From a checkpoint of a small transformer trained on Wikipedia: vocabulary 8192.
Each number is 128 + 24 x the weight over its row's rms, rounded and kept within 0 to 255. Layers, rows and columns count from 0. The size above them is the row's rms in percent of the matrix's.

# layer 4 attention output (transposed), 128x160, rms 0.191, rows 31-58,94-122, columns 0-79
size [101  97 102  98  99 101  98 100  96 104 108 108 107 100  97  86 103  95  95  93  97 107  99 107 114 103  99  95 105 101  95 105  98 104 112  93  88 102  99  93 105  92 113  90 108  94  97 106  99  94  94  99  99  93 107 105  92]
[[125 136 141 124 165 139 132 126 102 141 117 123 141 111 100  85  91 201 123 137 116 126  88 198 161  91 145 113 133 115 134 151 131 136 103 131 142  88 141 100 113 139 101 117 138 147 161 170 136 148 124 108 129 159 120 121 102 141 140 122  99 109 105 137 126  89 155  80 128 141 110  84 108 112  96 198  97 119 150 108]
 [107 134 164 124 156 149 133 130 175 123 135 146 149 163 125 142 120 122 152  86 125  77 119 117 128 141 126 141 113 134 154 138 125 123 146 168 153 123 172 126 122 162 168 136 150  83 139  90 117  88 148 156 144 121  66 129 141  84 116  95 144 107 122 136 117 122 109 112  98 104 152 116 114 114  98 128 156 138  75 135]
 [154 157 129 105 139 108 100 124  91 146  94 169 137  94 114 127 134 121 122 147 104 185 123 144 133  96 110 138 151 154 107 166  97 109 146 138 156 155 108 112 117 107 182  93 153  94  87 148  81 130 135 152 123 123 114 117 143 147 158 108 136 118 116 185  98 149 160 158 159 165 136 110 154 108 126 182 136 159 118 103]
 [131 140 114 147  97 137 143  83 106 152 138 140 144 144 115 137  79 166 134 169 143 108 144 125 146  96 113 174 125 152 116 110 138 161 138 139 144 151 123 105 136 144 151 128 124 146 168 157 125 137 110 140 134 134 151 126 152  96 100 124 163 142 144 142 118 130 123 127 125 128 112 113 155 104 133 128 118 133  87 124]
 [111 146 105 128 113 121 138 136 156 149 164 125 126 148 127 116  97 169 102 113 155 141  98 146 168 132 183 136 154 111 155  97 117 115 121 113 116  94 181  73 151 133 128 148 136 164  98  97  93 153 110 135 109 111 163 150 125  87 154 110 123 124 119 136 149 111 114 133 152 166 124 147 111 146 145  91 121 115 151  96]
 [ 83 137 113  84  98 146 142 143  97 134 123 149  89 148 134 102 112 111  99 127 156 128 122  79 160 150 116 137 119 122 154 117  98 149 141 106 126 164 114 146 161 103  96 115 100 153 137 144 141 176  92 123 110 119 122 124  96 109 122 124 128  86 135 112 156 108 119 103  91  97  96 119 141 135 122 154 132  96 177  94]
 [ 95 149  94 150 112 151 144 148 140  81 106  95 154 155 135 144 144 110  88 138 107 111 119 133 112 130 126 131 150 135 155 137 115 107  74 157 134 139 114 145 161 107 124 135 130 139 137 118 132 118 141 118 130  92 121 102 141 161 126  98 146 111 117 126 126 150 103 160 105  97 111 122  93 103 138 145 122 134 113 160]
 [104 131 142 113 141 109 130  80 130  96 123 109 113 139 108 153 163  88 107 123 132 125 117 143 172 122 103 113 167 135 114 134 133 110 127 147 118 133 138 160 183 131 104 112 127 118 108  96 112 139 127 117 121 102 177 123 158 147 130 110 140 139 105 132 138 133 134 107 178 121 132 128 171 137 139 123 136 151 156  87]
 [153 114 122 141 110 113 115 119 113 138 110 100 105 143 146 124 157 110 121 109 129 131 152  91 159 210  98 148  83 119 147 110 114 134 130 126 159 143 120 129 146 137 119 152 117  82 168 108 111 137 174 128  86 136 128 114 117 135 138 130 108 169 128 133 137 107 134 148 111 104 132 137 122  94 157 128 122  68 134 153]
 [137 125 143 178 114 112 126 147  98 158 140  99 154 139 147 143  99 171 169 115 104 125 104  93 155 134 120 107 137 120 116 109 136 152  90 127 139 172 130 169 137 120 123 111 133 114 156 136 110 112 162 179 156 140 165 186 161 147 127 127 100 126 165 124 128  90 138 124  90  81 112 134 123  95  96 146 108 125 141 125]
 [106 130 188 131 120 126 123 207 166 134 148 130  76 151 141 147 119 120 160 145 155 108 118  91 108 155 121 122 144 151 136 136  88 124 150 154 141 139 176 156 124  99 119 169 137  95 134 136 117 111 120 140 164 136 135 189 116 161  96 117 138 122 167 117 132 131 157 146  92 128 136 168 107 125 116 135 124 105 146 127]
 [169  96 135 142 127 158 119 119 147 109 123 146 111 123  97 128 136 128 145 117 106 110  92  96 149  83 148 157 118 125 134 160 116 159 101 136 139 152 150 150 155 140 171 133 128  92 129 154 137 137 117 164 181 125 147 170 132 142 118 133 136 115 152 145 148 143 109 107 168 141 102 111 131 109  86 143 155 147 103 152]
 [142 164 176 120 136 164 112 150 119 138 139  81 142 161 148 153 144 136 138 151 144 143 122 129 135 180 136 152  97 169 141 134 117 159 136  97 129 168  89 109 107 119 132 119 136 125 138 153 148 143 147 146 122 111 117 121 177 114 134 192 112 115 141 129 152 107 140 130 150 132  74  84 114 153 154 117 141 110 151 136]
 [126 150 147 136 145  99 131 189  90 153 132 132 154 148 134 153 100 148 188 186 155 109 103 153 110 113 106 132 136 155 119 106 123 147 148 141 146 148 106  91  89 110 113 117 145 137 122 163  96 121 120 132 153 140 144 144  68 144 154 189 129 147 102 140 126 102 161 133 101 175 114  98 108 146 110 111 117 128 124 158]
 [100 151 128 170 179 106 129 189 149 122 139 125  95  87 119 168 164 125  99 145 132 144 148 157 138 112 144 110 128 101 142 111 167 101 134 114 124 178 144 102 151 144 148 121 109 136 144 129 114 100 158 131 171 134 139 149 117 136 110 137 120 130 148 113 110 104 146 172 116 125 130 122 138 103 111 124 140 154 118 100]
 [148 145 150 145 135  98 138  61 110 135 122 108 116 121 144  97 123 136 156 121 112 110 109 132 120 126 112 143 117 128 135 101 122 122 113  90 164 123 113  96 121 183 147 124 110 104 171 186 119 193  97 164 158 143 137 114 138 125 154 141 131 161 135 146 137 144 127 128 160 135 151 102 105  99 122 131 122 183  77 119]
 [173 116  96 113 139 132 114 162 175 142 118 134 160 128 108 103 181 161  91 113 128 139 147 141 167 126 130 106 138 148  81 124 109 126 142 139  71 143 117 147 137 124 109 105 129 174 137 122 127 146  89 126 136 150 101 137 105 106 156 118 108 119 113 132 152 180 133 130 130 138 107 104 146 137 143 128 133 136 146 100]
 [ 75 149 116 129 124  73  94  83 109 163 136 153 117  94 171 131 110 126 174 101 119 134 134  98 106 132 136 115 100  98 111 129 173 139  99 126 164 164 114  75 140 129 124 109 125 166 128 121 143 143 151 171 122 136 120  78 139 126 153 139 129 103 121 130 128 156 135 146 123 143 124 134 126 165 147 131 145 132  89 124]
 [ 86  87 147 134 158 110 106  92 170 101 108 130 109 125 156 118 114 120 161 107 133  98 122  47 147 128 102 128 145 156 164 145 102 131  92 131 177 122 117 132 155 151 148 110 137  96 128 148 131 160 118 122 144 152 152 149  98 155 141 105 124 109 153 139 125 145 125 118  91 131 148 117 101 196 167 107 123 130 139 107]
 [ 98 164 111 110 143 100 131 155 109 127 143 145  79 121 125 134 104 110 138 107 161 142 112 116 138 130 143 113 112 154 128 114 111 140 103 147  98 162 159 159 123  88  90 112 130  92 143 175  87 118  92 146 166 130 133 170 111 155 134  96 124 137 131 129 128 179 137 131 123 107 105 138  76 142 133 142 113 104 118 119]
 [181 104  93 106 166  89  89 141 116 136 101 147 123  80 118 134 128 106  47 143 148 116 107 159 130 154 125 123 136 114  92 117 114 135 161 133 107 145  74 117 123 143 128 122 142 117  84 151 121 115  87 157 121  91 117 162  98 152 111 103 148 120 148 149 115 130 165 133 151 157 130  98 132 178 136 131 161 128 108  58]
 [146 137 127 114 129 112 132 158 119 152 158 181 137 185  79 133 135 149  93 175 122 137 145  86 146  90  90  98 140 127 128 151  83 130 118 152 134 170 122 113 123  85 125 124 171 140 133 132 174 140 132 110 106 112 130 125 112 152 137 157 114 131 144 118 117 157 126 149 114 107 137 175 100 117 156 143 142 107 119 178]
 [134 130 121  73 137 147 130 112 117 112 115 139 142 130 148 152  97 137 135 117 149 124 113 152 136 148 165 169 135 100 173 151 146 104 172 122  97 110 144 146 108 123 145  98 144 116 103 153 110 133 119  92 133  99 116  98 167 102 155 157 137 128  91 109  84 151 132 126 153 132 155 109 100 141 128 108 125 113 128 124]
 [ 95 113 133 136 185 108 133 121 116 168 129 147 138 133 166 150 148 144 149 130 142 133 137 108 108 101  97 166 140  95  95 127 136 143 130  83 144  96 120 125 128 135 113 115 138 176 143 117 131 105  93  84 117 129 181 122 122 166 125 149 155 158 111 135 123 142 141  72 135 132 119 144 134 134  82 158 150 152 132  90]
 [146 102 137 116 137 179 142 162 103  81  84 129 133 126  92 129 183 127 134 115 110 120 134  86  75  93  97 148 132 158 100 154 126 116 127 141 118 121  94 130 131 127 131 122 154 122 116 122 177 109 102 142 106 100 131 105 150 141 162  98 130  89 174 120 130 160 118 125 103 136 165 105 119 147 108 118 159 117 135 117]
 [118 124 150 109 147 129 118 111 129  93 129 156 116 149 119 125 143 107 155 169 141  63 105 182  86  96 127 146 117 141 115 172 158  92 166 153 110 161 143 142 183 140 157 122 142 138  84 146 126  76  94 123 162 131 120 131 163 134 153 130 127  88 164 132 103 160 178 129 156 145 115 105 135 122 147 118 129 106 152 116]
 [128 146 120 123 121 125 142 163 132 129 118 116 128 175 161 177 133 125 113 134 100 154 125  99 140 112 144 175 102 144  95 138  98 155 116 143 117 165 128 152  93 148 114 160  79 101  89 148 164 121 169 160 132 149 124 129 166 151 128  92 160 120 137 103 147 122 156 112 135  96 126 115 173  95 128 143 157 107 115 183]
 [ 72 134 136 135 117 187 154 175 146 123 117 134 110 153 150 145 130  88 136 129 143  92 141 107 127  96  96 134 152 125 166  95  78 142  83 171 142 118 135 116 164 130 144 108 139 104 137 138 113 106 107 136 159  75  91 172 145 166 154 116 125 152 117 120 149 118 131 122 117 130 155 126 135 138  94 139  86 138 158 150]
 [125 139 149 117 102 135 125 115  94 130 116  88 131 156 127 133 168 122  92 107 171 149 134 106 107 154 111 108 112 126 128 119 136 156  91 134 170 147 102 107 149 145 125 114 161  91 117 157 127 117 182 146 140 122 104 140 118 148 141 174 143  96 139 119 139 112 117 135 155 143 118 135 126 148 146 100 134 130 128 161]
 [139 131 132 121 106 129 153 145 164 127 152 165 143  88 144 181 139  97 102 108 150 129 161 111 130 178 104 126 158 110 119  95 110 117 178 110 125 134 168 156  95 105 142 126 120 112 141 110 111 144 167 128 123 118 129 169 131 163 115 166 134 116 129  95 115 124 145 115 146 120 142 170 114 120 159 135 170 137 143 172]
 [127 130  68 155 140 147 120  81 100 107 115 101  92 111 117  91 158 121 141 140 137 147 146 113 112 143 137 117 129 139 104 146 142 147  99 108 113 145 147 154 142  83  90 118 116 137 119 148 133 145  96 125 133 142 123 149  75 176 125 154 153 133 126 109 134  93 124 106 143 147 122 138 126 117 140 131 105 165 139 139]
 [133 146 121 127 144 148 147  83  86 124 138 105 107 168 113 148 136 136  77 159 123  93 117 112  93 135 174 114  98 121 141 136 125 128 143 100  54 119 146 123  93 157 108 125 116 170 140 108 144 125 119 118 185 107 144 117 113 107 124 166 141 150 163  99 152 138 137  95 128 175 127 121  99 156 118 103 142 124 119 160]
 [124 120 115 111 168 129 108 151 159 113 126 127 112 148 164 111 143 134 173 100 171 122 132 180 143 104 104  86 145 125 115 144 126 114 107 119 119  94 141 162 121 151 138 121 125 135  96 110 138  92 129 133 129 111 136 166 105 178 149 109  95 128 155 142 149 116 137  97 112 102  77  98  53 107  96  97 140 119  99 122]
 [130  83 142 144 141 140 122 120 126 130 125  92 117 134 164 129 129 155 129 126 128  74 160 113 157 141 113 121 118  77 111 156 136 128 121 153 141 107 112 135 117 152 111  90  98 121 152 123 183 106 181 120  96 146 124 103 149 107 128 170 112 148 133 109 110 111 127 152  86 118 126 131 164 100 157 113 115 143 132 137]
 [160 132  89 118 156 125 113 147  91 121 132 120 159 148 165 149 117 128 103 150  62 145 179 121 108 151 135 135 155 119 157 106 169 137 122 141 109  94  83 115 134 140 126 110 166  81 145  69 112  97 148 160 147 161 154 104 161 117 125 117  96 181 121 147  94 164 138 149  89 119 177 127 111  99 128 135 125 125 116 154]
 [129 120 121 106 153 108 123 159 144 140 159 129 109 122 117 107  90 120 132  95 161 119 125 103 103 145 147 129  79 136 135 114 122 117 152 141  98 148 150 138 123 133 112 123 129 124 129 124  56 112 139 158 148 131 137 127 131 108 129 146 105 159 156 139 122 144 140 127 115 161 151 174 176 154 139 116 159 130  99 122]
 [125  97 126 158 102 152 127 117 137 135 142  96 165  90 116 142  95 164 127 151 108 143 114 130  87 134 115 140 130 157 104 131 107 116 108 111  82  81 166 106 129 102  74 151 131 129  96 182  99 107 111 134 129 134 110 110 113 104 127 105 126 141 156 108 128 145  93 144 115 165  93 132 110 115 152 124  96 125  90 127]
 [150 107 150 138 116 139 127 104 176  96 159 114 171  88 143 149 140 189 112 119  92 149 129 203 153 123 131 127 142 122 122 151  99 108 134 136 111 101 120 111 135 109 165 142 143 168  81 178 142 139 136 175 120 139 132 145 141  91 116 107 115  98 169 136 156 171 134 119 142 121 135  93 169 148  84 131 182 149 141 104]
 [129 134 114 115 126 148 128 119 117 122 142 147 117 147  87 141 122 121 174 136 153 131 153 126 117 102 171 149 102 111 104  99 151 107 125 153  91 123 143  64 118 127 113 149 116 108 128  92 176 107  91 112 111 174 121 119  90 147 110 165 123  97 157 114 130 147 114 113 145 132  85 153 141 120 148 166 160 149 116 165]
 [123 109  95 139 133 120 183  99 147 124 142 122 129 129 148  98 127 146 117 161 120 117  86 114 142 128 136 130 101 132 117  90 156 147 132  93 109 174 113 135 128 138 139 107  95 166 143  99 108 154 131 150  99 110 153 105 159 130 119 151 123 165 106 120 145 125 113 116 185 156 136  82 145 125 150  88 136 120 123 133]
 [ 84 167 137 104 169 101 117 111 124 145 126 104  92 150 160 153  86 122 140 122 136 137 135  84  89 150 119 105 137 138 148  90 117 127 126  93 132 143 145 101 132 134  92 104 137 148 122 149 109 109 107 103  84 130  81 127 126  89 117 150 112 127  83 123  98  95 140 122 117 112 156 130 153 108 107 152  99 114 182  98]
 [143 134  93  96  87  86 160 118 139 120 112 125 107 143  94  90 118  75 126 107 115  98 116 130 107 115 128 135 133 117 146 109 115 144 131 170 168  94 160 170 153 131 136 128 107  65 150 112 113 110 118 120 107 146 105 146 109 107 127 117 100 169 122 141  90 134 110 130 105 110 123 165 106 113 143 172 127 146  94 126]
 [ 70 109 159 144 122 153 161 136 124 151 137 146 138  84 118 108 108 149  76 122 156 131 148 140 106 103 158 129 138  73 142 149 143 118 130 122 106 127 127 157 148 115 139 143 142 121 134 135 148 126 126  87 110 129 103 106 109 146  90  57 149 110 146 102  93 139  92 108 145 129 183 121 153 147 116 143 125 126 131 135]
 [122 124 153 108 122  92 151 120  87 122 128  90 117 141 113 136 116 158  91 106 147 144 112 124  96 129 173 108 104 105 111 116 115 119 131  92 112 116 158 100 154  86 116 109 132 122 123  95 120 116  96  96  98 130 108 135 149  90 138 154 102 139 108 140 144 107 150 127 122 130 147 162 133 136 148 120 122 120 148 156]
 [140 121 168 121 134 112  80 124 114 113  98 100 152 140 129 137 161 112 130 168 165 140 125  50 108 102 163 120 178 118 118 139 149  95 129 147 164 117 134 147 140 116 131 112 124 151 112 126 104 102 111 162 128 104 138 115 121 150 139 152 149 109 126 129 148 113 101 144 101 137 141 131 156 135 149 115 171  73 160 140]
 [150 156 153 158 160 120 158 133  94  93 150 149  81 125 166 127 145 111 153 119 119 147 103 137 117 134 124 158  92 133 143 115 159  98 177 113 167 170 166 119 140  93 155 118 143 100 145 120 136 111 165 131 119 157 133  79 142 138 122 162 131  98 142 129  92  92 146 150 119 156 143 144 121 184 101 151 132 104 128 126]
 [155 115 101 127 101 166 142 172  91 145 111 109 171 147 133 148 141 100  53 149  94 146  95 128 165 159 107 131 143 106 120 153 128 124 121 165  91 112 107 128 114 123  92 122 122  97 126 130  99 113 105 116 125 127 156 157 112 152 110 136 129 125 139 146 151  98 106 150 153 141 138 141 102 131  98 120 144  84 140 127]
 [141 145 129 158 105 136 194 186  54 108 151  88 149 127 131 168 142 149  94 147 165 125 148 126 136 105 159 117 127 155 144 122 111 123 154 152 135 100 114  87 117 125 103 111  95 157 108 107 149 102 115 110 128 113  97 127 132 101 134 158  88 142 127 127 172 116 103 181 152 136 114 160 118 129  99 136 123 146 107 171]
 [115 134 112 173  89 137 113 100 161 112 146 117 159 125 108 161 128 118 161 100 122 133 151 126 116 182 115  91 129  79 107 115 117 121 130 124 136  99 126 122 123 122 136 152 125 181 116 127 144 131 167 114 130 109  98  98 135 107 103 130 134 147 102 126 111 125  75 119 129  86  78 127 106 110 132 160 105 158  78 144]
 [117 135 181 135 143 145 174 102 114 105 150  87  98 141 124 133 155 112 175 115 123 126 134 116 128 123 112 117 131  86 142 149 150 138  78 103  76 125 163 129 109 131 113 141 125 140 113 130 101 180 134 135 133 123 132 153 151 128 137 151 138  98 116 101 128 100  74 167 141 120 109 137 113 107 103 108 116 147 182 161]
 [141 138 140 101 182 162 131 154 129 105  83  96 143 131 186 140 134 107  86 102 154  95 105 124  99 149 112 158 144 106 147 118 153 122 127 118 114  98 134 138 136 158 113 169 133 148 131  82  61 150 112 117 114  90 126 135 158  99 138 106 164 122  94 112 145 133  90 102 133 129 180  82 124 149  88 115 142 154 174  86]
 [147 138 128 134 141  81 132 133 145 114 107  91 119 103 107 139 141 123 168 131 108 109 148 111 123  78  96 103  85 151  92 119 122 129 104 143 130 142 123 102 120 135  87 118 109 157 142 121 102 150  99 139 112 152 140 138 133 137 130  99 120 161 145 139 168 143 110 111 124 120 151 136 165 141 137 177 125 141 132  85]
 [149 155  87 151 113 136 130 114 136 105 107  90  99 109 162 116 134 123  92 141 122 154 147 104 159 133 145 104 119 158 134 112 136 112  95 148 122 143 112 137 143 118 128 124 127  90 143 112 153  67 184 164 147 123 154 109 109 152 145 131 125 114 168 120 127  86 126 152 126 125 139 132 131 109 143  99 119 126 158 175]
 [133 172 140 124 133 149  97 129 139 100 144  91 132 119 160 131  70 106 141 115 120 126 136 106 131 116 167 131 142 101 161 103 116 161 116 128 123 111 142 126 126 113 111 131 104 115 129 115 137 141 133 119 115 137 127 141 105 117 106 163 125 128  95 121 145 139 115 150 166  97 136 134 151 100 178 170 116  97 144 152]
 [149 104 101 126 127  87 163 186 122 152 121 144 167 116 117 125 118 154  72 149 130 122 134 114 134 128 133 106 123  89 150 131 145 140 112 112 156 142  80 139 102 144 144 102 151 108 133 119 135 169 156 148 156  85 124 147  96 106 122 134 117 162 111 106 161 133 130 127  84 126 143 123 123 146 138 104 156 164 130 122]
 [129 126 163 138  78 150 132 144  79 130 143 154 151 151 131  89 137 157 155 126 159  59 124 124 117 144 141 110 130 100 124 141 132 122 135 119 128 130 159 115 141 117 164 125 142 144 107 166 163 111 123 122 102 103  72 126 132 118 145 113 131 139 131 125 119 144  78 153 110 150 142 145 144 154 107 104  99 143 141  97]
 [146 107 111 144  83 116 132 115 140 146 121 107 109  91 119 136  98 120 123 143 126 125  93 107 124 133 181 133 138 113 111 161 151 102 151  99 100 145 122 127 105 120  89  93 127 113 109 161 173 113  63 140 132 160 163 118 143 164 129 123 128 120 180 105 131 126 159 112 106 126 142 129 142 157 132 122 127 120 165 156]]
# layer 4 attention value, 64x160, rms 0.184, rows 31-58, columns 0-79
size [ 94  98 101 100 106  97  96  89  98  98 103  97  99 103  98 101 102  94  99 104  96  98 101 102 105 104  98  95]
[[ 70 139 134 119  87 147  96 134 178 134 155 118 122 152 141 138 142 125 128 124 117 150 140 108  74 112 149 113 101  79 116 144 162 128 141 126 146 160  70 131 104 148  61 120 166 144 122  93 166 139 135 113 132 105 125 131 147 141 130 140 109 130 128  98 117  84 135 109 119 124  97 197  85 105 149 135 137 155 104 124]
 [ 75 108  91 109 107 115  96 110  91 120 106 122 157 151 117  97 160 121 150 175 141 165 124 122 111 117 122 120 127 124 129 117 128 128 103  94 159 139  90 105 142 150 132 114  98 139 141 124 144 109 110  93  90 144 155 152 110 103 173 139  77 130 118 152 116 119  88 121 136 130 106 111 104 146 156 117 111 116 149 156]
 [132 109 121 152 132 184 139 121 146 122 172 119 163 102 116 160 100  97 141 112 124  73  94  93 105 130 113 146 126 121  98 125 138 162 108 136 127 118 112 103  82 123 123 131 117 129 117 132 180 127  91 107 159 150 151  98  85 129  88 165 142 164 126 102 104  95  82  87  64 111 132 114 163 174 170  92 141 108 140 103]
 [134 146  92  79 120 153 169  92 155 138 163 111 146 134 104  79 140 147 102 115 150 135 110 183 117 138 150 102 103 117 161 144 114 147  58 162 107 149 139 158 121 100 158 123 118 130 113 111  98 115 145 138 177 162 162 142 138 120 130 120 124 118 118 122 137 124 146 128 140 140 115 138 133 114  98 121 108 115 100 111]
 [133 167 147 125 110 130 104 142 100  81 102 142 130 150 129 157 170 123 119 167 139  88 195 133 115 102 130  96 106 152 110 129 132 125 115 160 132 120 141 131 113  65 106 107 156 131 141 129 162 112 141 163  93 136 126 124  92 131  98 151  96 126 141 129 100 147 148  93 141 163  59 123 150 113 153 125 136 100 118 124]
 [148 129 166 125 108 107 161 187 130 106 158 153 170  75 120 151 117 124 112 172 115 148 137 133 100 135 120 104 135 106 161 135 130 142 128 121 119 136  86 140  96 105 114 130 123 128 122 127  93 107 113 151 150 114 130 105 115 158 102 123 183 138 159 135 111 159 173 150 158 117 135 112 134 105 142 118 143 143  85 116]
 [128 147 117 148 149 111 115 143 135 124 117 123 127  96  87 158 102 119 161 107 126 144 110 107 152 118 101  74 162 140 156 129 168 158 118 102 139 135 157 150  89 108 116 136 100 111 147 126 116 165 152 180 110 156 123 164  73 133 135 144 121 137 129 112 118  98 137 123 114 163 121 135 144 122 133 101 113 145 133 119]
 [137 138 120 114 122  93 148 169 148 151 165 108 147 103 140 128 146 132 156 131 107 136 163 126 165 133 193 161 120 155  87  96 123 137 134 105 125 132 134  96 152  72  87  88 114 159 115 129 108 139 134 117 125 117 130 166 123 111 142 142 128 140 153 115 171 164 123 106 115 138 103 129 139 105 125 116 147 128 136 143]
 [117 129 142 140 111 156 129 140 129 139 129 114 150 164 131 118  97 120  91 104 151 117 129 172 104 128 163  91 155 163 121 125 145 126 116 107 112 123 140 126 105 114 185 147 166 181 108 154 114 152 153 132 156 105 130 128 123 140 128  77 128 112 148 117 141 173 147 122 102 107 193 118  94 142  70 129 115 151  85 142]
 [118 120  85 158 114 155 110 157 141  95 109 115  73 117  96 170 179  94 137 121 118 167 151 108 151 121 118 109 112 113 129 140  94 100  84 124 107 157 146  86 145 133  99 138  93 128 100 118  89 148 115  98 131 158 152  95  98 150 131 150 143  94 148 104 147  90 130 104 143 165 126 101 125 109 145 101 145  91 110 150]
 [103 164  76 104 111 161 118 112  95 137 126 115 136 129 132 114 149 119 127 122 118 106 110 147  97 111 152 149 131 118 155 131 150 141  89  97 117  85  96 151 121 119 105 153 126 144 105 131 180 145 151 156 132 110  92 125 115 150 162 113 143 175 124 140  98  86 120  85 111 162 158 114 121 107 158 119 140 104  93 172]
 [143 171 150 115 108 134  85 130  89 103 119  97 120 109 114 102 140 123 155 127 107 148 132 138  94 129 125 100 140 124 115 125 132 129 119 151 140 144 102 136 141 174 135 167 131 140 100 152 130 147 129 155 112 143  77  59 108 137 125 141  96 110 107 139 115 122 121 110 148 121 116 128 124 110 180 126 107  44 122 141]
 [131 109  71 154 111 144 165 138 149 124  87 137 109 142 146 133  74 114 197 131  98 140 122 132  90 120 140 126 142 112 142  87 120 120 127 135 144 139 147 136 126 157  91 113 144 135 136 105 133 122 168  74 133 157 126 107 155 189 116 113 123 148  77 142 121 171 164 137 145 119 152 129 143 152 112 134 113 162 104 106]
 [ 95  90 105  98 148  96 125 137 122 107 164 113 137 139 111 110 170 103 148  83 134 150 151 124 133 103 160 133 152 132 100 188 142 120 105 124 109 113 115 142 127 125 166 118 104 133 123 103 161 148 139 144  94 119  99 121 119  84  91 152 120 106 135 133 148 121 123 124 190 113 103 126 128 107 129  78 130 154 127 123]
 [124 126 118 148 164 118 141 139  94 111 137 144 119 172  96 135 153  92 125 170 103 151 130 104 119 132 114 147 156 156 168 120 153 108  91 155 140 117 133 131 143  81 128 117 125 105  96  94  77 142 119 123  81 118 115 146  97 105 132 154 123 117  74 131 162 121 131  79 133 137  97 147 104 113 139 132  98 100 147 184]
 [116 130 139 105 135 127 124 143 113 103 190 144 146 117 144 141 142 145 137 138 151 141 131 123 134 121 143 146 166  81 102 137 119 148 169 142 159 147 135 152 144  93  91 118 173 159 103 133 136 125 148 119 131 158 130  78 136 117 119  85 136 161  98 124 151 117 184 121 157 147 133 102 129 164 174 130 134  64 204 180]
 [143 112 146 110 172 151 183 160  93 123 151 157 140 139 153 130 118 115 120 111 168 149 145 154  79 147 154 135 106  99 109 103  94 115 134 141 121  98 132 150 145 120 115 128 158  74 135 136 123  65 125 142 115 110 118  92  97  72 110 104 124  99 106 143 154  86 155 152 119 127  95 127  80 140 147 152 158 133 115 163]
 [123 105 123 126  94 184  92 151 164 116 120 136 149 147  88 139  82 124 137 127 126 109  74 116 152 143 118 159 151 149 177 147 122 130 131 140 117 155 121 111 123  94 133 110 167  90 104  86 111 106 132  95 143 109 100 138 136 114 107 140  90 109 160 145 126 110 110 153 129 141 106 132 149  88 118 136 156 128  99 102]
 [129 158  74 111 111 179 142 148 107 105 182 103 147 111 131 177 101 113 148 105 131 151 152 133 116 133 164 161 142 164 132 160 125 142  55 152 124 122 141 149 123 139 149 120  63 139  90 125 129  96 126 131 118 158  94 154 135 138 134 117 126 139 131 126 135 146 144 135  93 195 106 121 104 124 117 130 160 147 135 104]
 [132  96  78 136 125 169 118 120 125 104 128 123 165 133 113 108 145 108 200 114 113 120 112 128 120 163 129 126 148 136 124 162 108  72 168 151 116 151 135 145 122 140 122  93 117 135 153 137 122 160 117 137 102  95 116 161 123 126  82 129 142 125 166 136 168 101 100 134 132 115 161 133 139 114  57 138 152 143 104 175]
 [110 114 140  86 115 144 153 152 106 134 142 132 127 111 151 140 126 144 193  72 154 129 144  95 129 126 108 154 137 132 119 149 121 133 133 147 111 162 115 158 106 106 155 120 176 114 142 143 168 125 125 112 113  99 117  74 135 119 185 139 105 127 129 138 107 137 134  98  96 131 111 113 144 118 156 145 102 158 159 142]
 [169 106 141 129 135 148 113 122  85 167 137 127 133 111 143 127 188 118 150 139 121 110  79 142  91 115 122 112 162  69 100 148 161 148 110 106 131 132  89 118  83  94 115 152 162 153 149 114 101 122 154 131 137 115 108  95 130 125 179 131 124 133 148 144 160 201  91  96 124 148 145 120 152 147 108 100 108 116 137 101]
 [151 187 137 181 141 182 200 150 113 124 137 146 128 114 151 141 166 117 127 144 107 114 142 133 174 120  99 137 128 138 113 131 174 133 158  62 154 118 101 123 135 134 133 143 112 131 117 130 166 122 154 132 122 112 142 111 116 137 146 154 124 146 149 142  93 115  92 154 122 128 121 130 113 135 140 172  73 150 118 112]
 [141  85 122 110 147 127 155 144  93 126 131 161 138  97 107 143 114 157  74 171 126 163 142 167 144 155 146 111 131 154 125  86 144 145 137 148 120 163  91 107 113 182 147 144 162 115 143 133 166 107 182 122 135 154 147 150  97 112 101  98 139 141 166 122 129  81 185 122 100  97 122 136 143 114 138 102 141 107 168 127]
 [144 144 117 109 177 105 102 105 146 118 143 175 122  92 173 142 140  96 124 138 139 161 100 118 113 140 125 142 151  95 145 160  74 167 128 109  99 138  84 115 111 153 117 136  68 153 104 136  79 113 131 124 117 151 112 113 128 124  77 163 123 131  85 102 140 118 135 111 113 152 137 132 123 146 110 153 108 156 161 134]
 [131 133 121 138 130 164 107 129 165 105 121 140 130  94 135 145 109 100 149  99 117 152 165 103 138 139 151 159  87 172 117 121 156 165  97  89 115 131  78 145  90 146  97 137 114 113 165 138 155 122 170 125 110 112 129 103 138 120 102 123 126 149 139 132 157 112 114 144 117 143 168 122 113 134 101 104 141 117 124 138]
 [193 119 145 144 154 134  76 102 124  72 127 136 142 122 136 138 145 137 119 121 136  87 127 181 145 116 107 105 148 144 126 151  86 152  87 118 109  86 124 123 119 128 142 119 147 168 115  90 129 115 151  93 148 117 106 157 107  67 121 165 117 158 114 154 126 114 121 104 140 125 131 140  97 126 107 117 121 136 140 158]
 [137 158  95 116 158 115 133 144 185 148 115 130 118 103 113 110 111 124 147 161 113 113 150 121 112 147 141 102 111 130  83 178  96 113 124  94 113 115 135 125 133 156 141  84  86 113 107 109 140  91 126 135 156 155 131  84  49 145 114 104 149  99 154  95 151 108 119 160  96 100 136 101 116 123 112 117 138  89 144 105]]